Weights of a small GPT-style language model, trained from scratch on English Wikipedia: 64.7M parameters.
Each number is 500 + 25 x the weight over its row's rms, rounded and kept within 0 to 999. Layers, rows and columns count from 0. Numbers have three digits each. The size before them is the row's rms in percent of the matrix's.

# layer 6 MLP down, 512x1344, rms 0.093, rows 102-315, columns 1088-1151
098:489487517530477520543495488490446528486459490490509521540548493500512518523488499513439542491501494499563458528505535491454458491525468503480426533494555518501483539519464466543483442482506491
097:470499522495518528453490526500503473494488484501498535521495464497495459487485500518459510513516513488520491526454481518485489513480537507489498518453458523520481569536493516519491506530508467
100:513542495485493512432537508521479532518504502503495472470478562461471496470518503470490490489468496500492528463519549492474568506464491489502486491495500516484497463477519511465516502499486530
105:455521503506464496483535497458545536510553440507503522530479482499516487494497517527471493463492469515478498523528516501446516460484522495471524514493520474531477503498484496493505513492477489
094:480471509537481487526500520497507486490483506486490559489509447511506483508542555493533488522499492516514480496486488499497462501517434461497495472491499503532508539473476482495500525469521553
098:512498476508487507501522520528567534526530453511466551539526511494513493501517497506501529503492426516524460477474526558489504466575496464515499510529505537522509526478507478534490505507472493
096:495476456489531549464540487520466491492491497474482498512469469496450528538521484538532496505459503516482487471524480502498556522506528551540496425460518506509508523540501519510478532506477539
094:527517532477492534502481481453530467515514468509515506486519487502497487481494487460469492563485499514494529521486513521504493483499471527524497484504517517524508566524473516527491495473552482
102:524474527488517557472513440560484498499516484510469454482551493463508482497501526494454527545520493552522541495505547453499441485541465510468554524502509493509516495480500498503507495458517420
102:492483503531516499470505438534434484546504490511474470539505519484485452505530475504493512518507513540497498538506505480532469489492555450478475501486524527482490560487476493503491508495486461
097:527493507497490512447491520485500518505474518498482492474499473524504484503535495452521495493507529469519498465491482453475484541497511463495493520481500465495542486500472497502491461481545483
096:504494492513494514476550484553505476491475499509500499499536523495528509498480492489511491480479533522518475517475476521485496475484524488522488483514522425530504452544519518495531483517533499
100:520527500468480513520515483446531508448529475488492513479549525500524458512512513490522480486498515550500545543448525501486464457465480478480510502476504512479470489488460557501513499527474514
095:566486513490528475499548493503559532499466489490501479498439515477475502503493527498561471440479496491486508486460494513530500517516494539499474503547540483477524518489545467454505512468498536
096:512525538521528526488501483479460476521472503567489456501522481501476520522469490507455517496514479507561486489517496513478522488490492486480486493500491516471493487534459516517458479492494514
098:513538489457484519519551458555493536505487489522484495508500507493528454475521479529507455496547518510530502547530519485500524462490479505479478503550519464496537451522477502490523513517494524
099:543515522495530495506516487460479474504484455501469506486517511475470494499499480499472486512469548442487484519496480487468509496503541538500495507547524497506490552475511501486479508491517484
101:531498538539508526500478500534516480506542491543439459488518505544484540448510474519476471480562523520518490508485532524494540485530503515494510530446456441525501537499483500488511457470507496
103:480504548510467508492499513527487516513532460517510465438451503521526522499480526526488474514490498501555496510462542510480476523520467497495483446512480546509504512498517549494497526513506557
097:517534522526478534572481481499529509548507538480516470507526489537485472477502473466463485502503529510474518536474510459489527473456461487519512512491514491475473485532530486493502529516512503
097:489485520474500528515546527522494506549485502498493459512465477537535500516513524488513501476461503455514516484519479498493507506465485505465517485499553495507500428527470494489516548504505516
095:533473503523499495553472527480494498461492435481577515499508496537527446492484496496538501534491536477520499481468485490506523492476484469512497487526476542488474490458499453506495504461539484
102:513511491516468518472517532513451499502502522468510492473483495474465514527539524536490496435505502504481486491504476516532529499461480518453512475517496507461513544435516491495504497511507484
098:481502493517487526505489464507502522479524493516478533489499511517506506469499511520524517465516523544475500522485500499500527480451485496535477450485480474481466496460525488451482520471460499
100:493513440517483515506476462511532475519499513526517459543509471482486539504497562463500510499479542485499515470455486512507510528484520508495504512532475452476463488508519541497506514495477490
098:439496487487459509477492540515495478489528477500552465538483501494543543480511500465445491491501498515486529522522515517495461522477462487505533521508522480505471472549473529512467478485500504
103:510503510519496544515503501507533522522503471496530504488480544508506515499477475493480544528529520495491501483539484468491482539494490507502476483483504497487508517501491491555496544523519506
103:458488536495545510520495511503527522543509491521484459462499498467506477540467487526484493511473474494501496506476469536529496478509535468504495529490516525520543496470520517520543527497520468
101:507538511499515468476546506468493494508530529510502508494481496502457450497454483484505523532497464485521520464508502490451445500591514467524519496456493498587480482487525522516490489525519467
094:450539519466479518520506484487520475464529507493495455467471510496499487470479506507496529524449474567517489462482541497545501486490441450503499488543525506511503451519506438465468501438588504
098:512487530474476505545526516468501509447492458523480485474518488530513503489491442499493503516549478507485488466485490498511510507490569499504507523512497542486511528483463517485502521453443540
098:499544519494486495469508539499506523468485525520517483498504494476492562499476494479554466488496468497482495481502466495505484489469496500509552535455511499505485532482503483495503524491470502
094:505511523524484507523537497501531513511467492498487487506534495498518503527513489514474499479529550466504510497459493462441505472469507465510504514505475495513508591483515503482510497424510497
102:509501497486498525558518543537519499497513451499486496501501512475520536535502456468486521507509477485473502502473511440489542466510483491506523483528471463522507559530492500501502531469493477
101:478471512453477474477518505510488492473446574498449505495481513518520534505504487483477504498446453497509496522508510502509522538497452491498524512520526526492488523512469458445515489526509523
097:446488502529504501450513465502469482502492505461497520502496479496520488522528500490500470499505507525434517498485513459502501489486502487476521460502509470507467472465481485482499462514467509
098:545501496403521500467560499504538480545476485462459478502486524525498521509496566472489524505471560509505514465445478485458481500493511519533534437528507506525483474479496462511500515509492499
099:468450519531501541518460495488452478532497505495496493504494502462509484529508485486498494535482508506526508521463506549521519459497489491525510535475470528473490521493496475486530516525475557
096:513459545515459504543536517487557532475482483442491506493530515498480518523493501535501508507489491548490475506500531505534526542483532502502503519504485491543506473529565500480507437462559516
103:470502491522481496532477521465473518488521486528449494509502444495467521502483498541508475488544482500487497549478469550500518530478483502533502513533501494522470590474494456521482500504436547
100:488477493500478521480508488506500522493478504477501483493507519504455512476492492515531505506493511486462516473560527492461447532513484528475465459491508512501477536521539588509519502509473524
098:496460510501466496503463574537510505505488446527543502543477497493520537524486514476545490533542503506470477505490492491506468493513470507457491466496514503462519488525511497525540503500502521
189:523508451476517528479512496494485542478448533499510481525491508504505497469478511505493480506536489511483504543524410515554484512538457510513497487596548446514503535476487502497498504518482552
099:486498527487508501538487465548507487521485505532527511492518491443521517482463470484442486496527471504542518523507498490513536531489464482527480515527520574505538554464527449498496529479505491
098:488476521520506485497501453493508492511496517452450444487496476542503478521543477517486534541463519534488507505460485520500513488505503487472483529505472546499526479525505439525454543496512459
099:482555450484520475452517505495512524489496504479527487492495449493488513459540528485499570502521489475487492511464517524479500489470537486493518462511527517531462572479484495451527457529468471
098:511467457508479552514479451517486504477529500511501525472519497533505518486447475475512507517530479564458529526503506507510525516516491468514496503476532543470495479455525482513550494516497454
099:542529507555517528501492469513517487509505487484544470526497473529443458494506477512491462511536543463534479515536537501450518477463513507533477492481493504479527508478508470501475494543487493
097:510473495443517479505543491473504528564517509500479506526464484570475501494470506459540516509489482514469519501513507504509473538490460510484461491558513468471518501566497470492481504548478511
102:544466511482508510502509498484501534529463509528512463506501525499554515479495505485520500482525501492515497506522505468510467510485477495503502474540525525495470545495496537486479537513514466
096:474518477511457502498486475544467502458480471466478453518503485484483488525488503477539518481509536471500462514457471538539501475546535493530530535524486494470490476510499498519479515496545527
096:497500523467455496530525552499523485504512482523495507484480502507517526506504514512512547493511495483479530517485485495466496535523521527514490490526465499482482474481488513518530492485468464
099:498487490476544519488511520482497474493508501474475535528470449489508503506554523475503513488556491483516499536506508488494513468483481580511481485520481559506516472431471507515516536508515461
099:508481514488528502511483518445468501486513518508528472504553560498529494540533483476476497505506476511563545501513500499482496530534514527510462528501499488507477459505516467530515460531534482
097:497527546517509509470509524501529514502500521512477431521507476481532538531499530508470494498491516475500480514464490518497459509541475542483438512534531453479450485485494520481518485499495512
099:480505527494476483531521528518481533480546527503514489471499457554482506508488529496477463494507526494493497512536470529568522509509508485495480518474473497490497545485521495490537508487490522
102:488485502488522477492489543486491481459456487475525480494540509536547486523499487521494524539483499518526512476483516488515483468511532521528490509496463535483504490547496528523520501461504502
100:532544518510478523461563476436458469530470531450520519511498490476504509483483464500443524520474494498498457500450499474541471471455508558479513523506490477462544462523516483511521528449514528
097:512468498509482472524522488512525499567557484527501530489497441534495527583517525550462505512538503506487524496534520503497494465488490511477480502466478515457500528499548517551486502474523463
096:530516545510489476475532535475494508510489503476444502541525477489466430484496505461506462504537510476438539507498520445545503462514528539515468490467508510527488500525492490497515489469502493
095:520478469498516488554529525496527557482518466465506479471473538501519477480504449482449514504490518493580520499465522473501490466503491492547524511521491535548533558477474547493510496502484541
095:543555491519524530486506535490513513477494481512517498508463542509476493482510505496503496519500502500518513530458497520510534475554493535484515468474514487433485498543449519464498517504491499
103:546485525527530479516513471488475442532510509496530520500533508458483479537498473513532471479478506520514503477486459453505515443499477471529519494505513495476519516501544524500467558522538458
097:475525481421468508525518525502492538520503521509475532527494472498466516487523511472466501522491530474543515405496483534476528486522522524506503494533526493484479510482507498520442530550503475
104:490519527487502514528503483529483465511522496511504482496521498536511523509464535545496512541545483505505514518496520485502479429499473522531494526472471485511453559507520506467493495508517489
097:497549517501495533512526512479537524496491540449537503494494489522489511511499536433517503490492523467458495530510532504480492500483483542448471526508474494528525535503478539525512472502447487
104:554480517490518486477518534547478505531515509490472548487506485506493529480532481467499500476463515479510475525537495498502505499484544486465491488538525513539490499457520483528486540501509480
094:517456519469468488482465534480497511498497514494504509479485502520528499496523489506455477477456503452515492515491497516475508533462521499478516437515497475506543479570534504513528476526487509
101:549503487512503483467527467516502514478508478472475485544513478483497510502479539490517523469496491528476503511471548451526529520494479429525517519537541498505536458503510468518493516501466465
100:501523500456502484506508515498500472497535443463487512463451536514455463517469475477532524511513482488488522523500510520498493457544484505524496492516544509487476429527500509485465504501535450
098:526497502489495487525476494464475463491503493526490521482495528464523481524511513521500483527513551472487534503509514448482506516539547512498503504478536494493530492480536543482486513470508508
095:426497513498498487485524545489528500473461512510487491523498470476463497501516506502466496468476490511516539489483491503536467516507490516493498473488511533487460551505509446477489482542509512
101:495482522482508498483483539502492488447522465492530537483523474497503508492481502500511500482500448526467546497472548464516496549514500504494473476513543579544500493486523526559509462532553493
104:498493484520474474498520462522466510478497520509486456509472544478538503536532494517515516471446474512516491509494443465509528498478497472515490520549504502515551491529475461503514482568493542
099:521487490505491504483515500506529504518466501466469470507478451481494457519477468520528507528501549498461507566495461522473540486494516539479531508525488492482518496487480511450485502529509537
104:529495516529452466459498489452473486522503465489518518454522478463500434541500508493517506535485508467579508484484515525513494531513480502468488562521475493475500426507504483486527503487510496
101:445499510487477536496492474512503520471526539457510489464522469513502533506498560522494504484512487487544522524468506494480508488515538472469504495520472497520526530510530532513459555487488487
098:500464484516525482504536471487494541504486505515538464521522514517488493526459521511532508531486491503507493529511512487504512517497500492486490472504463514485484547437519505467487470501490484
096:464506507502491492468507470542478530492514526488522497497483533490554530546471548537474529472530502454549480523574495480480532495513510538478507553521491520503513471497516491503513541439512467
102:480489518498472494502484544527477535545488494510472514518499477492472494531501501466486510506480479488498489493493496513454444507534495520501527481522489467551467476500462535522531526472493460
098:527466486472543489512494547474463480550512503521505508494483509486495460490503423507470509450515493518480498487493503562461492507483532485518498539494542489488475565540465440468468479485528513
096:527497530489524461505524474515531517539470466482502523491460466508493510506501492532511513476522497473503529561514510479512483473510516445511512492485525465471514464492465460478485508524546575
146:544533472509500521470496535512500501495493531525505476504482502519525498489489498519477480530473507507471491525517431538499499500481426508527488497600540508506509512498511521500493528480500531
096:481503476505486493489474476509505528552492513523477504511528484492458440506482468455517503505509529504480477488458477500498502497512496487520487563497503497508505554519499453529509480485482516
095:485515510530464444520472541486548472446474527472509466553507491484477513496500508515535514508467517503517474509493527535510535498504444526546507530507493481490508501477452519495490437497515516
100:548522501472460498466488542571473496527483482488513462504508452437506460483473493526549509532475503495543521518484528514484486455481472549524506486482512488505533487487478504503495470508542502
097:484519477539529464464496498495521519475515462516499497500456515499533561499487421509549476527506513491536515498522482500469507507510489512520483472498502460528479516494475496458480480453502467
099:498534501479514505508534482486501493523491496476527532482542545483507502483511502490426518531479518521503486514506530512506527511522467502479499502508492489467512495505503484493489518506520514
096:514526553490528466529503516511506497480478457488460475463455514519527517493496461540524475496491478554498493467493505523483520529553509529530549503509502444459465503540504504487478482491517520
103:502535493526505520485481555492524494477547469510494535523545496493512526483459488555499481530494552535523489553460503492511543565464481489478485510492500478490492520497496534517533460456516511
103:515464501477519510493524524576485530532511480502482504529498513499433450498495481492492499510499490454496493503515540516497544482501511513461468525487478460530526575476539496485462508459520508
102:554502473495507537516517516441539503500537506500532514551494471520467509505508523499498513472492502476490488524476475523481507491538496504511500489488492523536485456464535492492540517509457540
103:506501498494450509497464482492501478524488518490535509496457458462523507468517488476508466526488494533469496458531475488508490538461532511467494488528475449517517526500553480497491451514489519
102:517495522510535466529441524496470515531501504538512441476498482532485479491519540510521550480469485473495529492516481523488509490524516537515529474504488503485489489460493467514558494491570464
100:476517494511489543459501473491556489476539452509492457513535496477521514557551510539492482489517502518504493514527529511520530505496490444538511484506485508531498428529493504468490486514507477
099:512447511493524495552487544514500492528519465506552475507494423510468503511533477514491531480525522496499503516506534522495492534480510472488493514518476501493487515488484463482473548516561507
097:501505529526502503495526515442520518511520533470498468473521519475507465472486526476521531510546476457486483505439493482485523512508519488472528511491479525469506458521502493463545471477501468
099:482488493463491497519493503533490487543473536463503481525478510491484478526490526509524499493497501509469495499505531493503503541480554459491528499500491518517552557511552506548490512529509466
098:482484524504482502465477502450507497517518505507506490471519509510462515493495530540447475477496510496512491485506527506476478441492461495513534512517506472474475494512471563519484485476451491
095:460510504523492525496501506494515535476471497506487455517486497516496452501501458507500477506479493515510491490478478499515499480489461497470479496478484469497505510505495477525503463519522515
101:524509471441508509532524591529543483536480457537488508508444533552469525481523483484479543540478497478488521476436523509521513428506495476524500505500499513489496480478488462469496507508477515
102:460545483508493508552544477482506503500531526478493508488530514494515472536484503540505477519553490489470533519509478474479477486541467466486521536505490483505511444517476501495469453456518492
096:515494519504474502532545533482489512493474511498469484532493533473496502487521501517500519468512547505489477503516511441537483525507452499542517471541507474506479434545489504516534468543494515
095:526498461463488504553462505515517536455493474494481479485493492477507477474469506473553477466501566518515504495473496453512519459515548505493480533503498484528503549521528495493495533467504537
100:513458493469494518516512506524529545502486490497556510484495474492516470502559546477487483488481483473512508475533448481531505541474511472538519448458469502467496479529506514511480510514446510
101:434476507542534537521526486466537482461520503503534515472508501494479501535561457538495506532492465474524468500476497491495530493473490475519475463522485516519500517511493472530483512537542481
097:475521547480485487537472504506531487493480531534477506486480554510504474546462541521490529456444517485489504507479536492524486495458461466499479449480512449518445469494495534509499538481536534
101:456488489508496502510464543475514487510480511499501515515505488468460510500497509514486493505479479535468492468452444510512507510518481479487444501496496493543495539499460455498491476496508494
096:481471522485499496547478461496491513455535490485486454510410505468472505492435470515468510502516553524502508507502497499515488487533543497503519506494492517480485496519463485499500476482480489
109:501521485502520534558509509508468537491499505493546513497460462481512499538475542520466496484496470465516554497482506532496506576493482483526521542472504485525509527455459512491446493487500491
102:496512542508500487507462512518534476482466475453520494474519487512461516509468522523510507539466498530491499527478485459496565479471483527482474440518507506496550511561499476493501485437516474
099:547495483522472503502520501478505528524493491498517519503558464492523474540469503519469518499483517432483460496513480514478510518484540476479488513533483497494510439513553497520555512489519548
098:443490506524516534507488547540539501498489533504463520486454496461486501518466471535463505486512490472479513516485506563482538505491471494516481481527495539506476537524531442486486458511471503
105:523527492484445553486503490509503552480489525484516541515526538537547489468527481494522469518523557522467517523489484472520500490458495464477473481479496510533494484518466496473510532498452482
096:521543506552513530512527482531502494516515539498494499500472498541506474488518551490517501501515496502494504535534492492519530474486500495526503506522504486490457465503491466504563495476533496
100:509466477533525503469551476476504463506499478527506469532515534549554474491515457509477520522503481514502524469526506506494481525520500489538489565481477516485531505495531441482505525457529497
103:533607483524499477526454495461537517461464473565486475447478479508533541509528423493559517460511482495485492500470528533468528522495504534459518531488494496504443455495537516489513534485484522
101:490478489491491497500494512492488485512468527506541542522504470492531528482558504471500495510483544496502464499467443535493504532526499461513491513504549524511494412476518490489463508503466477
102:500542507528473505499483514562506521501461504510494478451535525460468532489483477494508470467521486453466474500468506513478504455481456513458500532517520496489539495483492499512492537485504530
098:463511490467496465452527477500471529527472508464501482505472453517501486527472528465482541503539477492479469526499498478474499491503499474510521435476515517481491451510487496526506524499461529
097:500500504485479499515517491501512541482491518522498476530472500503525482512455477524455493484526514483537542474488494455513542552503534538482456495539499477490518499493461567453517522523523474
095:521453475490509516500515478442439543462487513517507467451531492518530513543498503519523540524524490499494497486503552438475529526565555512488459470474533428524508511497477554457474493473517461
103:471493524519463535531528481469554466496493472496491559518461458531491542489522547490456494537462522475493509465498488476509493463514476513501495532505526481510508459536474450485498519497465479
099:487480471508494461499478505549492482516513457529540521475482499464477460525485524527552518465537531504449552501524511527526485516487540517507529536495486517471477483516482482524520511497488495
102:492474491483525516463502498487438473544498531488473473526518489465505504488527484474508490532537505490529521518473495459513490495515518489468497509497467490492514520522453495485494558498498438
097:489518473522490477497460512456479533491503474471511479464511499517451508496534486541465531510495465488527481489493465450500531489499508517470503502466491517518499571500543491551485511504445493
102:502532465532516521476499505511473518494529460508479488488531483514484504497544542497493481475533501513478490489506463518504470469499494492494519487469488497450492476516533495530518494493477472
106:465529483502466498456526443486467481507495500474514514527473473539498482506522445510526517540479495502491483503475524514500522501467506494523512528493528500469456495509502580514487509495511503
103:501480519555507471537509504520481514480547502463529486497536501515452552510482487531474555482493540517496526474511520505513520517484430527493499551478477439470502500489456520444492526439519476
102:510479558463458545539513483531484460485495481498486511522511478503539484512514492521508517557514512527507482506519504460470547514517475479502532478514522477479491542508502510461483547486428505
103:539468494546507510437510492502509523501473481434515456500511460477477533497446551500435506493489497513477519563518486504495458487519471493502503557468501477493468544509485506471479502513459446
107:518453482497540502518531519468512515502437491495498485497542507507452524499488507498455522528441487499473499513489526526507486474525481486523512471546488509516529568479530534520464502501580525
103:468552480505476455515474528486522465424481485508508503508498466488494499514472495483465499502509488459497504510492448507516489495541508494499449502459518505450462428478518504513518504496509513
096:520461490472532492508521467492515502487508429463515493522522457477517501468514561487532553512526453480534481526484503528479476480525521542514504521495496511492477487514540493480517485497499493
101:427484491438479476465469533507494487482481521474503491485534488519487474458517516489470495520505503482491489539465510495501511472464532503481543473526537502506501512476485489468502440498481507
096:540480442516468510479496459472460532535486469503500502482514459491533496537501504529510494507512563486532478476529466515501481512486488501502536479477486484487514443483560500530513477562504522
102:455465491480513473527532510460484502521502544449488464490479488528555519501488465517484515508519508557478488513487523480506469463536469511510465528466440516479541499470516501498501526515497481
102:531506523534460555533468505465425513482508462558497485553500495528491511505497490501515499480499560515483547522519496486483513474517450510523498495511532486513503470532505513486499451506461523
099:495483502507564500517529516567526518513516472541476515500523469492462440536535492508489493506469516481504531492524476480478498482525500532532510499480515530490528517494527485441465547523504507
097:486516481457515530498524475541495482503459479471546516444539534477537480464449563435503494490523508496528544501467497510491489494538469477489490518482486544517548519499512480471478465542491498
099:489495515486501529485485491506496480532543495505526559507470490497495514529477520502476497519534559496520525520479469516529500500491519521504512496507519522532457532474467475521513507473519466
097:477484516462468539503504507478493470487511536503479495517507482524506552482466459450489455489483497472469482505500477509514474479484497510515509496488518501481524464454507500496544490482488555
146:518513537540515493504493492494481502467527462527482488523547521510498477523502529522514495505491496483493542465492524481494440489536523540502506479480522513497504503507467524506522449492481449
098:480518500526492501482507506493539455491524433474492522477490515493459507517485473515469486493514525494532450496521495496470518521532477535541525520511516506495512511533469513521498473493528501
104:508504479499458457492481548497471501548490507484533447501489530503463462467488541528504514528504536487492475489512480499479491489521487540480539485478493511436500498522493515517519511444504475
103:521529511511511444458485520498479503483514452472504476446498504490503499494512495471585474477536492484503534527488499500517483502533513500504484545495532505538507424486533535518546505518517507
092:533527523485493510501508585495500523520509516546474504525478446496533499465509514480475484479476574473501492505536501492514506539439465511520500504482523502521483469509469476438478491449489510
100:495450504486484540485469481488511503517471512518479546505479461488531519515489547531527493530501477497507524470499442443467525526475491505526466547489476537541495521472512498476520522534524540
099:512517498515536494465500489474526523499531448495461475495502482528534524528502491513499495465518507520497439516495525478497520502489492488518502498485524493539525525493480466465520501556440488
101:516516483457472499500500482445508462474489497515550520543490464496486527489530527485460546501471508476476496527529519491492548513477495508468480502527494502501505484489527546498549512478509495
099:544512499507480499534486463453492528520513522536496493495496510502518473482470511455500483484547541489495511529555495481442476526480547505502553530479481527479506441464492538520470487489496472
096:509486496488550438505514480494469521489450452477489511492496493532468477548494529503528488488458461506493513570529497477463499491484519493475535525477522499546534526538517469492487497517572499
103:545533514474498460502521484520494456522530534512507493470498531507544559461493482481491537499501502487516501523511479446518483510458465498511479506489496465515485446492518519469472519485499498
099:513502477484501506520512541512525512535522516531485531496506491508492449512472495533512474526486533494482517491502566518500487513514531492521487500537510500531475500488491482538475474534507512
098:573484484490522493515469510541528512474530527490501508523505498529486483520522513462504526500487509514440517485541521448506509483500415497522522536541480529509517440476524474481514494539504475
099:515533532471527512497516545489489474504476530548476513504496527508505476546483535507503512545465504527440481499474491495460528480537504467480519489453520509517496493484524463501488548490502485
098:526507526490475512495494511485484474488561488488524492514468553520479492475476437517536467487520448498448488545483484482507473536517534507513504511495531494474498453496560504524467492543475474
102:545493488555561472565485494503505485558501462505494523500502523498450487542488491519517495428503537494483467506471570534492482468507533507489477483501450496498555482530493527512494515532495475
092:464505517483498493478484470466499487514484508484465504504461466535513520485454497517489545504469470479515504478494479472524469460496484472484488501493503489489508503525496470476524488454527490
099:516480503512485463479501465550494450482465445466536495484479471493516472468480512507511483500502485541549496468504503518537547476497496530483469473502498507489505566514497523506464485522482494
100:471506494463479518475538517481486475491470484506526492461507508503510488519531459502496479512475479486515513511475497535534540472480505496494487534516518507487501396514472514477492516461486499
099:477488508505502462521489482495483490491532492497466528480470499548535484487483468506459502527489503488511494489518504496535456491525505514533485499501521457457459482506540481514531453518460487
169:504508443499572498465525471511505558501503527460513515515478496501503515444499539439515491524516481513499505550480490511519489492459463516516517508511523500497504484473517512501490508530500476
096:464497471446526481546513461510513537470535500502511500526485520514460504528517506476483484478548490513494491474503478481494495528506442505467517454450510496473493517505538493460532522511519449
096:479506452497503523492502498546503488542488489473531495479488511533466488491469448531520466502479514497547509478490482510501478518508503498513502512518527515460489527492508445484491484551483422
092:490463500501512488478503500487469518533492531456476472503483500494508524504505518483500540485516485536501502510497499513478523492537499508512515492480453510493554504506479510513474524525519520
096:466444518482545515472487505496525487508504518512488477542512471558497462487522516492486527471532474500495516475487530525502512468514513496497526508463548524520466525464488496507477465474521468
098:464526517499518512436454481521483507501536455512512482462493516520502482477510484512473495542545512524517515487497514512491472530445481506543485486548490499485501517481514477493478547489503492
095:431489473514522488524516477484458505481514558482484512497470536508514502472479526518478509488497517460503520492517517535497509493525516484512488499517465465475555549496515463499500498506470518
095:458505495500530523481510485501501538507526518528545492462501499508465495498545531493540536504500489490489483510536480495512520557507483523509520498499496517496481540492514516522476568464474444
095:479525456486508466500509526515460509458514545439491484475490485476523461445515514529523487517498523490471510457481525475540512531469489498535527506491488497510494561498504511458527490458465458
099:476448507547533457519508479486478518466499532476472483506504458479544465513512539468487500516505538519512483494468489481484480490494497475494461502514506528479508477481496497493497502534541529
095:528521490526469462486486521514555454482512474485458507509507523534507489546476479542517525546469506452455531479485517497517491539481525491531470474471500530493441534495505517519504496458538502
099:494492518533485485494495504539488500501485457472509554581516506508510502491466540461503549477523523475501479495435502464498516502487498482527513516548515477484511481522451475525469534518523496
101:547446504478479487479497533490471508488531491532485431536475544507491489439508453487514490497463488487460506515482536509489513522466471502514503521527503437492493548450510477523496559514497501
095:446488508441520520515490489483527514520526508525440471494478510508508491496504520519509503479498479508508495502525513464508477460492530480523497461490516547495480531485512437504516517505500499
103:525480523434476512480458532464490482498560509502446471504516449504470487450533466456491520520530438495478516503527526462517514529453461464473544513488492478463507510524536469519478453518531506
108:447532476529513500534452564507491448493527482500519577499470505510488515487480481525505522464469508525488469526485523501485539482545509521477512505502511492522526427519474521494476492494480473
101:496473517512499501523486479470493482504479525527478533519464487511485506497510503503471421493527520522528496495494474540533503517527488513508546485534442468541503515515493497514498531440502483
097:543501522468532464492497514467486521513458526506447479484522500466514487499484509493476440534483505508495467451531484501476535520497502502483492501472548460421540499523474470505480499536476508
103:484535487544469448476456477478502498488467510494506485490505512510524507481512521470486510520487548548492506513498509460504439515558533498500502497498501520505524527522529466459564510450509482
100:488448499498453491523519504454509503452522482495466530515505521426503490480520465526513505506462533526498497503488480534545535481492460499484481506479527484467481509488497466446506464498509464
099:474498518512504447479519476536554457547504497500474500480505570539456545519499532500506508470498459497470476518513522513454524498510507554471507513550516492491490497472478484488474493486538493
098:533517500509543505556498476469472498503544505503505491480525452485509482489499523491518491477492539480461466542482541544534506444559514497479525467484508502462532495478497553495528451523483477
100:520509510452474502473526465476539494481528512500542512458500523533542469487522496487491475514504483530516471459507496495489488494497522497486534478487484526491486524529532509524469491517466531
097:506489537450511543468498548517477491494530493486561586480472534501484461500525524497479487525512512507509526490462503490474554469480469482484512481515490518520511556513473504484530517521478480
104:466508522485482488482522463494492527504480561524503469486506507513524460549480447510487531464497501481505484491507487466503502465519477483484511542465464492505522489496492526515520472508496474
098:510482463493511472491517553516469529523559492520508486500500488517482482492525535450554504494547481518515516529528554503515479477509483487466506507470501504494516527480504542509500487521512503
094:453505494526511509458478515440439470555480476509464489509488515484510520478499486526501487492539530468503462485445552505507476488505510522532471499443484506551518506492444498515521474496531512
098:530504466488494519501481533546523486516516515495537495495488532505510548504510511491499507527508484445530547480519500505528472491512440498515494498503490494519506515506504512521518549481499515
094:443511431504497486484474483497488519504509551476514494490476490502478557489472507502506447449509535546445509505514460493466483507509510520499515532499501515505522482481517549545481535526487494
099:507464486478461509531468540474492513525465512503496527504476463469478451535497515513505465517497505484498518516497509490483498482498519518449513517531494525519458472491479508490540550499513525
098:489492530508485488457506498520505501490512507496496493471532493465509491511515480483506539533466503515475495515485469466505499518516513521553484527506494512473507463440567515488483532491505480
103:521500524468516503474540529487521510477496495511503550494488513438489562450496472492516528459514487513492490482487459496522507520467508496479505494475472528504519534477489464513504512483485512
107:480549496492496495510530464503456492491501460495485485524450443468539481520494482493513515483476499498491466490543499535494474504503532523516498489471490506466493476505486481529488488495531535
101:522544544494506560529481474451476518486504452503509541455512513492501459478498491515449496495506493497506497498532474522462511509501489509551479479475472486518500502510441515527486537496478493
102:488535506493563494480489495466507486498493509508507498500485482482511491535524485502513490485549558518478520517519504505488465537546477498461513469519523479503493486459475543523495495459481500
099:507476508504462482527519524583521538476529478499498467467494536472488505500442486470490508510483511498504507487476488530509535528526505492523492509499531541480538487509525584543455483492525489
096:557450517476484495529494485497519457483498465521505501499533496504489509509544501523562518503548535559479492501472515462553498496510525490488505514530481487516545552522515498451503477490487533
105:480576523490465461505540462506498475493533512496547526495550513489493470494533412526493490495500547499484467506495482477525498483516477486461523488520513500515479435483498501471517472520489511
098:467483451534489474460493538495467535480476482507495468506526471477515495516526494528479520542480472536541511496492539516503517497516508486528525528472505484493516456531451480487455483525531507
097:473492495530552509480533493474505480475508473529495479489541520525511491495501499498537520551480479532507484520476507485492519500525536499516480534502532521524503463501515480480462462513534493
102:514540489483515517549469469519531494498552463535503542482501438462488480477469499489512491526504526513508496510534574523526462510471490499485537494488459483474455473471449499526520442504499471
100:544442488514518510520495466512499489491477517495483533554480485513520455484514467488480512482488482518498502452512517521558543530493459472512492486533493540506519511510501518496513509506487520
096:508449488486522500496484503475511449475517500501528494511500485530525533464483474453492470468451503507497495499513461493530579551469527479502500467473510459510508461446510455473483469518536525
094:498519532481491444514524515448520473466504484512497501508458503518501545475505493491552477493490502523519507501501496492524479501541524538523516514499485483484476511486473474506501527549510501
099:483506484495529472454499507496489508443461458509500482503473537505518539485514524437519530507469488526470521520508538483492498507501480499489451493473488533453486516499485477527492491487528497
099:465504505477487456474460487486508477493511485538524507520488455504501489411488483531490486481539496498515500516478514509544476503473495515485518516526466485457492543497490480497494476510498486
100:493469524463506478444491529521523501487540519488457465539519515508463510479460524494496463528482501485504506499489496453523503475436521563496501512521498476494479567526467507549526493513499538
097:490474507505506529519513505480505463435553504516486550444492513529499506503496486451499520525489501496465478488545495484503464512504511506483488496510490518488479530498526518503487504544487510
102:521504485506535472519469478518540474486536525462493456470543447528529505524500512495518529477506500490488531489524505502489455516507448521459496486511501487479506489528532529535454494522522528
099:538443509538505519514507528505470494530518484514554489533487512544512483497468478474518510486481503505516507499443508514493502460480492555492489463503545499500501533502486478501486505497525482
100:502506509498473496528484489529428499432510494461478519491487478486481560475509531541517499539555527529485491475547501477519528493473493533527477485485490505484518498500462474491535505484513488
100:488532516531485541527522489503459505472548497481492489466518512462523514518475514473483524519477535501552528527511507459492507494540529467499520448530450559510523451511436508504519452464522489